{
  "n_layer": 9,
  "d_model": 448,
  "d_mlp": 1792,
  "norm_eps": 1e-05,
  "final_lr_fraction": 0.1
}
Each number is 128 + 24 x the weight over its row's rms, rounded and kept within 0 to 255. Layers, rows and columns count from 0. The size above them is the row's rms in percent of the matrix's.

# layer 2 attention key, 448x448, rms 0.0803, rows 123-127, columns 0-111
size [109 107 105 107 108]
[[ 98 106 126 121 130 103 127 140 169 136  98 149 103  75 157 119 158 151  84 131 159 105 131 102 140 158  69 164 120 136 150 134  97 160 107 113 142 127 134 132  96  80  95 126 152 138  94 143 140 166 125 121 119 138 127  95 147  84 123 113 136 144 107 134 149 131 101 146 151  91 156 126 134 130 123 139 149 157  92 149 112 126 133 128 156  88 150 119  95 164 140 110 138 132 165 120 119 112 114 118 145 124 139 117  96 111 142 108 124  99 124  91]
 [161 121 164 153  83  84 153 137 118 128 149 126 109 126 130 142 129 132 144  97 140 117 144 122 107 138 132 107 114 114 101 129 106 172 120 127  96 117 118 115 160 127 174 106 116 159 111 139 134 109 118 167 120 138 169 153 121  90 130 161 151 123 121 167  94 102 185 115  73 139  95 142 129 106 104 122 118 170 108 123 182 136 138 102 151 133 128 105 101  93 149 106 133 128 129 107 111 114 129 140  86 158 121 133 124  83 175 116 133 127 138 131]
 [107 120  58 127 120 111 126 118 128 114 118 180  84 163 112  86 142  94 129 127 141 123 125  83 129 117 147 143 125  92 129  77 115 132 129  96 150 130 114 134 177 131 173 143 110 118 153  68 104 141 146 113 111 153 141 179 141 170 136 136 148 124 143 122 142  94 137 124 145 121  93 147 120 125 123 155 130  87  96 165  87 157 138 102 123 121 147 140 107 103 114 168 131 132 150 129 143 137 147 142 156 168 170 121 146 147 121 165 130 162  84 150]
 [122 135 149 143 164 152 117 123 125 153 158 119 152 152 128 135 123 122 121 129 111 127 116 125 143 129 134 172 150 107 143 145  67 123 146  94 152 128 141 122  86  89 143  87 128 151 166 111 120 142 152 137 146 116 127 125 120 167 104 164 151 123  99 108 119 148 128 139 135 131 158 118 125 114 125 149 153 126 168 165 120 119  86 170 148  92 167 106 133 132 145 135 186 158 134 119 130  98 120 122 141 125 135 165 103 110 113 130 121 111 134 119]
 [131 142 102 113 126  97 119 137  81 159 164 107 109 101  59  91 140 140 110 102 148  85 127 156 112 142 111 120 104 174 158 117 158 154 136 161 135 147 135 114 130 148  71 101 104 105 101 143 107 127 179 100 117  76 135  79 153 115 127 135 102 138  99 104  83 126 126 151 160 115 104 143  95 103 169 136 167  85  99 116 151  80 124 145 156 138  92  97 121 121 125 100 103 117 174 130 137 138 136 140 156  89 124 133 101 107  97 123 154 161 187 109]]
# layer 2 attention query, 448x448, rms 0.0805, rows 124-127, columns 0-111
size [113 113 106 107]
[[126 169 149 101  84  93 120 104 131 188 137 143  98 158  84 150 167 124 126 127 175 147 120  59 145 138 112 141 103 142 134 141 158 114 161 162 129 102 113 153 125 112 125 157 118 172 136 125 139  99 133 131 187 148 166 118  91 143 141 142 147 143 136 144 126 147 164 134 126 134 129 154 132 120  74 167 125 135  84 130 140 165 176  81 155 144 160 106  96 109 141 141 125 150 124  91 101  87 135 142 142 133 163 178 136 146 142 145 130 122 107 113]
 [118 108 130 104 138 122 142  89 147  92 155 138 129 157 104 104 131 141 101 135 136 163 140 115 117 115 170 125 128  80 116 115 108 132 104  93 159 123 154 117 144 139 121 177 122  82 150 109 120 104 132 147 140 115 167 121 135 147 127 108 136 129 140  91  95 111 152  69 110 153  95 118  96 129 155 144 134 111 153 153 108 145 117 159 148 125 112 116 111 137 115 149 103 118 135 137 131 118 153 108 116 168 142 124 148 118 157 120 117 111  88 124]
 [140 124 127 152 144 148 131 103 115 100 142 108 166 138 122 125 120 142 134 103 121  95 164 119 142 127 103 105 128 121 112 137 116 189 156 102 125 156 124 164 106 145 170 126 134 123 113 117 127 126 170 155 148 121 123 155 136 169 109 133 151 151 114 129 147 138 188 155 119 141 118 119 125  95 132 143 139 138 141 130  87 129 105 134 140 150 119 132 155 147  98 149 139 133 163 100 105 172 139 138 125 162 100 128  96 139 153 150 160 140 103 110]
 [116 111 119 137 128  85 136 101 130 151 131 114 108 109  84 134 132 173 133 122 134 135 157 131 165 135 121  91 136 135 102 109 130 112 111 122 134 141 137 108 118 136 102 115 126 112 159 152 136 168 160 102 134  59 147 129 162 142 131 153 124 125 161 115 106 105 124 126 136 133 145 162 110 139 129 119 140 152 148 116 123 107  98 167 116 102 133 149 122  96 140 104 117 145 191 109 142 126 120 129 137 103 126 107 119 130 175 153 162 173 109  89]]
# layer 2 attention value, 448x448, rms 0.08, rows 64-73, columns 0-111
size [ 98 102  96  94 104 103 101 104 102  97]
[[110 120  93 126  99 123 121 111 124 138 130 162 128 115 164 134 149 134 133 136  97 166 130  90 148 125 135 139 104 128 164  84 100 136 176 102 132 168 121 118 136 159 112 110 109 101 124 104 133 121 165 100 147 131 117 126 113 197  82 160 146 121 102 128 109 136 182 115 150 125 116 142 137 107 117 116 120 100 131 181 117 124 136 161 136 160 121 133 112 176 146 154 119 131 152 124  95 128 115 135 126 116  82 123 121 133 120 113 114 137  90 167]
 [161 133 158 142 121 138 130 116 153 166 155 133 156 156 135 111 126 122 183 117 129 147 128 114 136 127 132 116 138 130 139 128 140 140 160  95 129 160 126 114 113 146 131 113  49 108 156 111 131 106 148 140 118 118 133 141 152 139  94  61 129 128 115 160 130  94  96 135 118 109 156 161 127 120  80 141 169 150  82  87 130 119 101 106 125 184 129 122 105 115  84 152 109 119 124 139 125  98 144 128 129 129 140 113 111 143  90 109 118 137 141 133]
 [126 133  68 151 157 145 159 110 144 182 136 116 126 105  97 129 138 127 128 107 102 153 128 128 113 152 173 102 138 148  89 107 166 116 116 154 122  94 156 131 106 148 126 140 137 137 156 147 114 163 125 121 142 113 133 115 107 166 152 131 130 143 110 169 124  56 109 161 107 151 140 120 119 152 110 142 132  86 121 130 130 145 136 127 122 112 113 102 131 114 122 145 148 104 132 129 128  82 145 132 137 153 151 130 137 100 116 144  97 146 128 128]
 [117 110  89 154 105  98 139 118 129 131 133 130 169 110 130 161  88 129 144 137 121 108 133 120 152 119 158 118 129 124  95 158 153  99 131 149 148 144 138 141 122 140 125 132 139 147 134  99 129 162 120 128  58  91 146 134 139 136 175 132 130 131 139 147 168 109 122 100 124 120 125 112 115 113  95 140  86 108 138 131 140 122 123 154 131 145 134 118  96 185 138 108 138 146 134 129 129  93 155 138 124  56  77 133 171 140 148 104  73 147 145 127]
 [175 121 160 117 123 113  80 134 167 158 151 128 102  91 138 113 138 132 132 130 150  84 109 145 128 115 114 118 120  79 107 191 112 149 164 179  74 123 154 128 118 151  98 134 149 112 152 129 101 125 144 147 145  99 139 163 128 130 163 153 147 128 145 153 151 123 163 132  66 114 134 136 115 127 150  98 110 133 116 110 149 108 158 137 149 122 126 133 148 146  77  97 138 143 141 100  83 123 130 149 153 124 143 173 145 134 117 100 132 144 130 155]
 [ 87 144 107  98 148 129 118 125 193 127 145 149  89  91 121 135 115 156 177  83 139 145 154 145 128  98 111 112 117 180 163 130 120 136  93 131 168 128 139 121 102 113 127  99 157 139 130 116 141 157 141 124 141 165 166 148 128  97 115 104 129  96 158 128 145  96 149 127 105  84 180 162 125 138 160 111 121 115 111 101 121  98 159 121 118 125  92  98 116 112 101 106 110 145  90 148 159 112 146 126 163 189 135 107 167 149 107 169 163 142 130 106]
 [156 118 108 107 124 119 147 129  96 129 130 102 153 121 127 137 114 124  94 136 180  84 173 108 145 170 163 110 173 120 128 146 145 131 108 173 141 160 141 152  97 140 105 150 119 108 124 149  91 106 164 131 161 153 160 147 104 138 143 135  93 156 154 166 172 141 123 156 117 111 134  91 132 117 128 167  92 106 145 137 121  92 141 117 124 118 164 149 119 147 162 153 121 142 145 106 181 121 124 112 132 110 145 115 166 147 118 190 103 138 106 129]
 [155 118 137 114 114 130 148 134 132 155 177 110 141 170  89 153 120 124 107  84 180 143 202 103 110 154 165 132 110  97 125 169 182 137 194 119 107 158 148 119 108 108  93  86 123 115 147 121 151  88 123  97 105 133 139 133  96 143  99 115 135 135  98 152 159 137 150 148 118 152 148 130  97  86 110 121 145 131 114 109 108 152 122 158 143 101 105 141  76 138 133 165 132 162 138 135 139 113 132 128 103 152 101 184 115 152 136 108 117 152 120 147]
 [123 109 110 120 132 182 170 141 147 129 119 110 113 137 118 139 166 119 147 111  98 137 142 149  94 113 188 112 118 114 116 164 117 169 141  91 159 122 121 133 175 126 170  81 107 101 145 168 126 118 122 146 129 121 109 141 140 131 124 150 125 146 134 110 133  97 115 155 145 173 178 103 120 122 113 135 157 180 139 133 137 148 118 116 151 147 136 157 126 128  99 100 120  76 140 104 149 138 158 153 105 136 113 127 103 112 131 105 111  88 161 134]
 [ 87 117 130 124 157 166 125 108 162 135 132 119 143 170 107 125 139 106  75 178 106 156 135  81  95  98  93 101 137 175 128 109 148 139  92 132 124 111 190 128 124 115 176 133 113  99 142 110 118  98 153 136 133 124  94 119 121 115 122 143 105 142 103  84 132 130 103 131 138 133 150 111 128 136 143 169 163 167 125 124 148  99 111  84 127 136 125 130 120  97 104 129 136 131 117 150 177 153 137 118  82  98 120 109 100 151 115 141 166  98 112 124]]
# layer 2 attention output (transposed), 448x448, rms 0.0832, rows 64-73, columns 0-111
size [110 107 108 107 109 108 107 111 105 107]
[[154 138 153 123  99 148 118 137 134 150 176 123 152  72  99 125  78 101 101 178 129 105 143 118  97 126  91  85 123 117 132  99 119 120 132 133 148  97 117  99 165 137 105 135 153  82 114 146 150 131 136 125 188 120 117 159 135 153 100 141 156 124  94 136 133 163 117 132 132  95  41 121  94  93 134 110 112 117 134 105 131 108 140  98 120 126 105 118  84 170 115  92 137 108 129 124 125  97 130 115 151 127 152 106  96 148 128  95 144  95  98 145]
 [151 137  94  96 104 142 123 113 102 113 103 163 104 121 117 123 109 135 136 139 121 150 169 125 109 134 155 132 159 141 174  93 130 169 133  85 189 180 133 111 117 151 146  98  77 117 139 131 148 103 143 104 102 141 125 132 109 116 146 100 100 172 106 145 117 126 109 157 113 171 153 122 127 120 134 142 179 157 168 106 133  89 116 118 171 117 117 111 113 119 137 128  73 132 134 153 145 107 145 137 119 175 136 108 150 113 116 133  94 138 124 122]
 [158 151 104 160 135 124 119 109 106 125 104 141 101 134 111 128 115 122  85 116 160 108 110 119 126 120 164 109 129 173 113 133 170 118  77 122 145 127 155 160 160 154 160 139 163 137 110 118 148 154 114 100 137 116 125 111 134 102 116 162 137 152  80 162 101 113  96 126 128 112 156 132 163 145 151 103 135 136 172 140  89 139 111 135 156 127 142 107 136 118 143 115 116 119 144  80  86  95 138 140 133 155 155 127  62  61 136  75 101 121 115 110]
 [124 147 110 142 131  95 135 119 150 123  88  77 144  95 109 159  95 115 128 125 116 137 101 135 132 140 159  98 121 123 105 114 175  96 111 123 112 132 130 103 141 161 137 104 151 171 103 133 161 149  86 140 133 103 152  93 116 117  79 135 145 102 152  78 151 116 106 121 145 104 126 113 120 174 134 124 167 170 186 162 143 130 140 133 146 140  92 157  93 110 146 143 112 162 134 181 106 142 125 153 180 106 131 101 173 124 132 157 111 122 107 148]
 [145  77 161 138 143 144 110  89 172 112 129 116 178 150 119 115 118 180 113 137 135  89 154 166 118 106 130 156 118 134 121 140 138 139 113 129 125 132 119 109 142 154  89 151 175 138 142 153 151  97 127 147 124 134 125 143 147 104 153 123  81 144  95 121 139 140 139 157 159 119 155 136 110 141  96 127 128 146 152  98 117 121 146 153 140 142 135 156 119 107 105 164 118 113 106 122 172 108 126 110 118 109 104 151 116 102 102 114  97 116  77 138]
 [115 115 107 144 137  58 134 131 142  95 139 135 111 153 129 126 133 122 133  94  69 114 137 164 130 157 128 136 118 163 146 169 116 149 176 107 159 121  96 109 101  89 152 108 130 181  76 139 140 171  99 134 149  97 120 106 123  89 149 125 126 128 138 135 186 135  94 123 127 124  89  87 122 140 119 134 107 131 139 118 119 108 135 124 119 152 126 168 135 125 123 119 170 147  95 127 123 136 137 109 122 122 110 130 147 133 122  89 109 139 114 149]
 [147 142 175 118 124 171 171 120 106 139 147 129 113  93 102 105 115 136 108 141 154 140  93 154 112 140 133 142 167 138 136 155 119 100 115 103 149 144 107 157  90 113  91 139 103 108 134 124  90 161 139  98 141 127 123 179 135 166  86 139 142 140 129 132 116  98 139 117 158 170 144 112 155 162 140 118 134 171 116 152  82 119 115 122 111 109 132 132 145 127 106 138 126 122 163 106 143 124 151 119 119 146 147 138 183 118 103 154 187 108 177  87]
 [136 152  90 141  99 134 139 105 124 137 156 103 116 105 135  64 141 147 139 128 135 121 166 112 140 133 111 123 138 127 135 162 136  86 135 142 147 144 102 110 136 114 108 135 108 115 137 123 147 136 147 136 152  97 113  87 136 147 160 104 138 149 139  83 129 114 134  87 107 138 155 113 113 134 141 158 108 116 131  97 131 144 125 146  96 145 191 179 147 142 131 114 135 137 146  76 153 198 116 130 124 121 130 139  94 149 148  73 107 116 126 112]
 [140 141 155 113 128 147 158 134 118  98 159 114 152 104 118 120 136 131 147 105 158 137 120 108 142 137 179 125 115 106 103 112 132 155 107 125 151 132 130  72 125 118 129 105 110 132 134 129 136 129 104 125  86 149 154 168 141 118 104 120 109 166 117 105 124 128 156  99 129 125 130 110  96 148 163 135 147 119 170 104  98 150  86 118 110 107 130 151  80 103 144 163 125 121 118 112 138  96 138  98 125 151 129 101 161 113 101 125 121 114 125 110]
 [136 134 189 119 129 147 127 116 157 157 141 150 193 135 150  77 130 147 163 129 110 123  93 136 117 169 101 126  99 133 149 149 167 106 102 131 113 121 158  87 117 146 144 104 141 145 107 106 131 120 125  97 118  99 198 102 117 112 174 161 122 142 139 132 146 113 136 143 104  96 117 141 127 158 101 127 153 165  94 141 182 121 120 129 150  97  86 155  99  90  87 149  91 129 161 154 118 144 153 194  99  91 109 129  95 155 121 114 153 133 111  94]]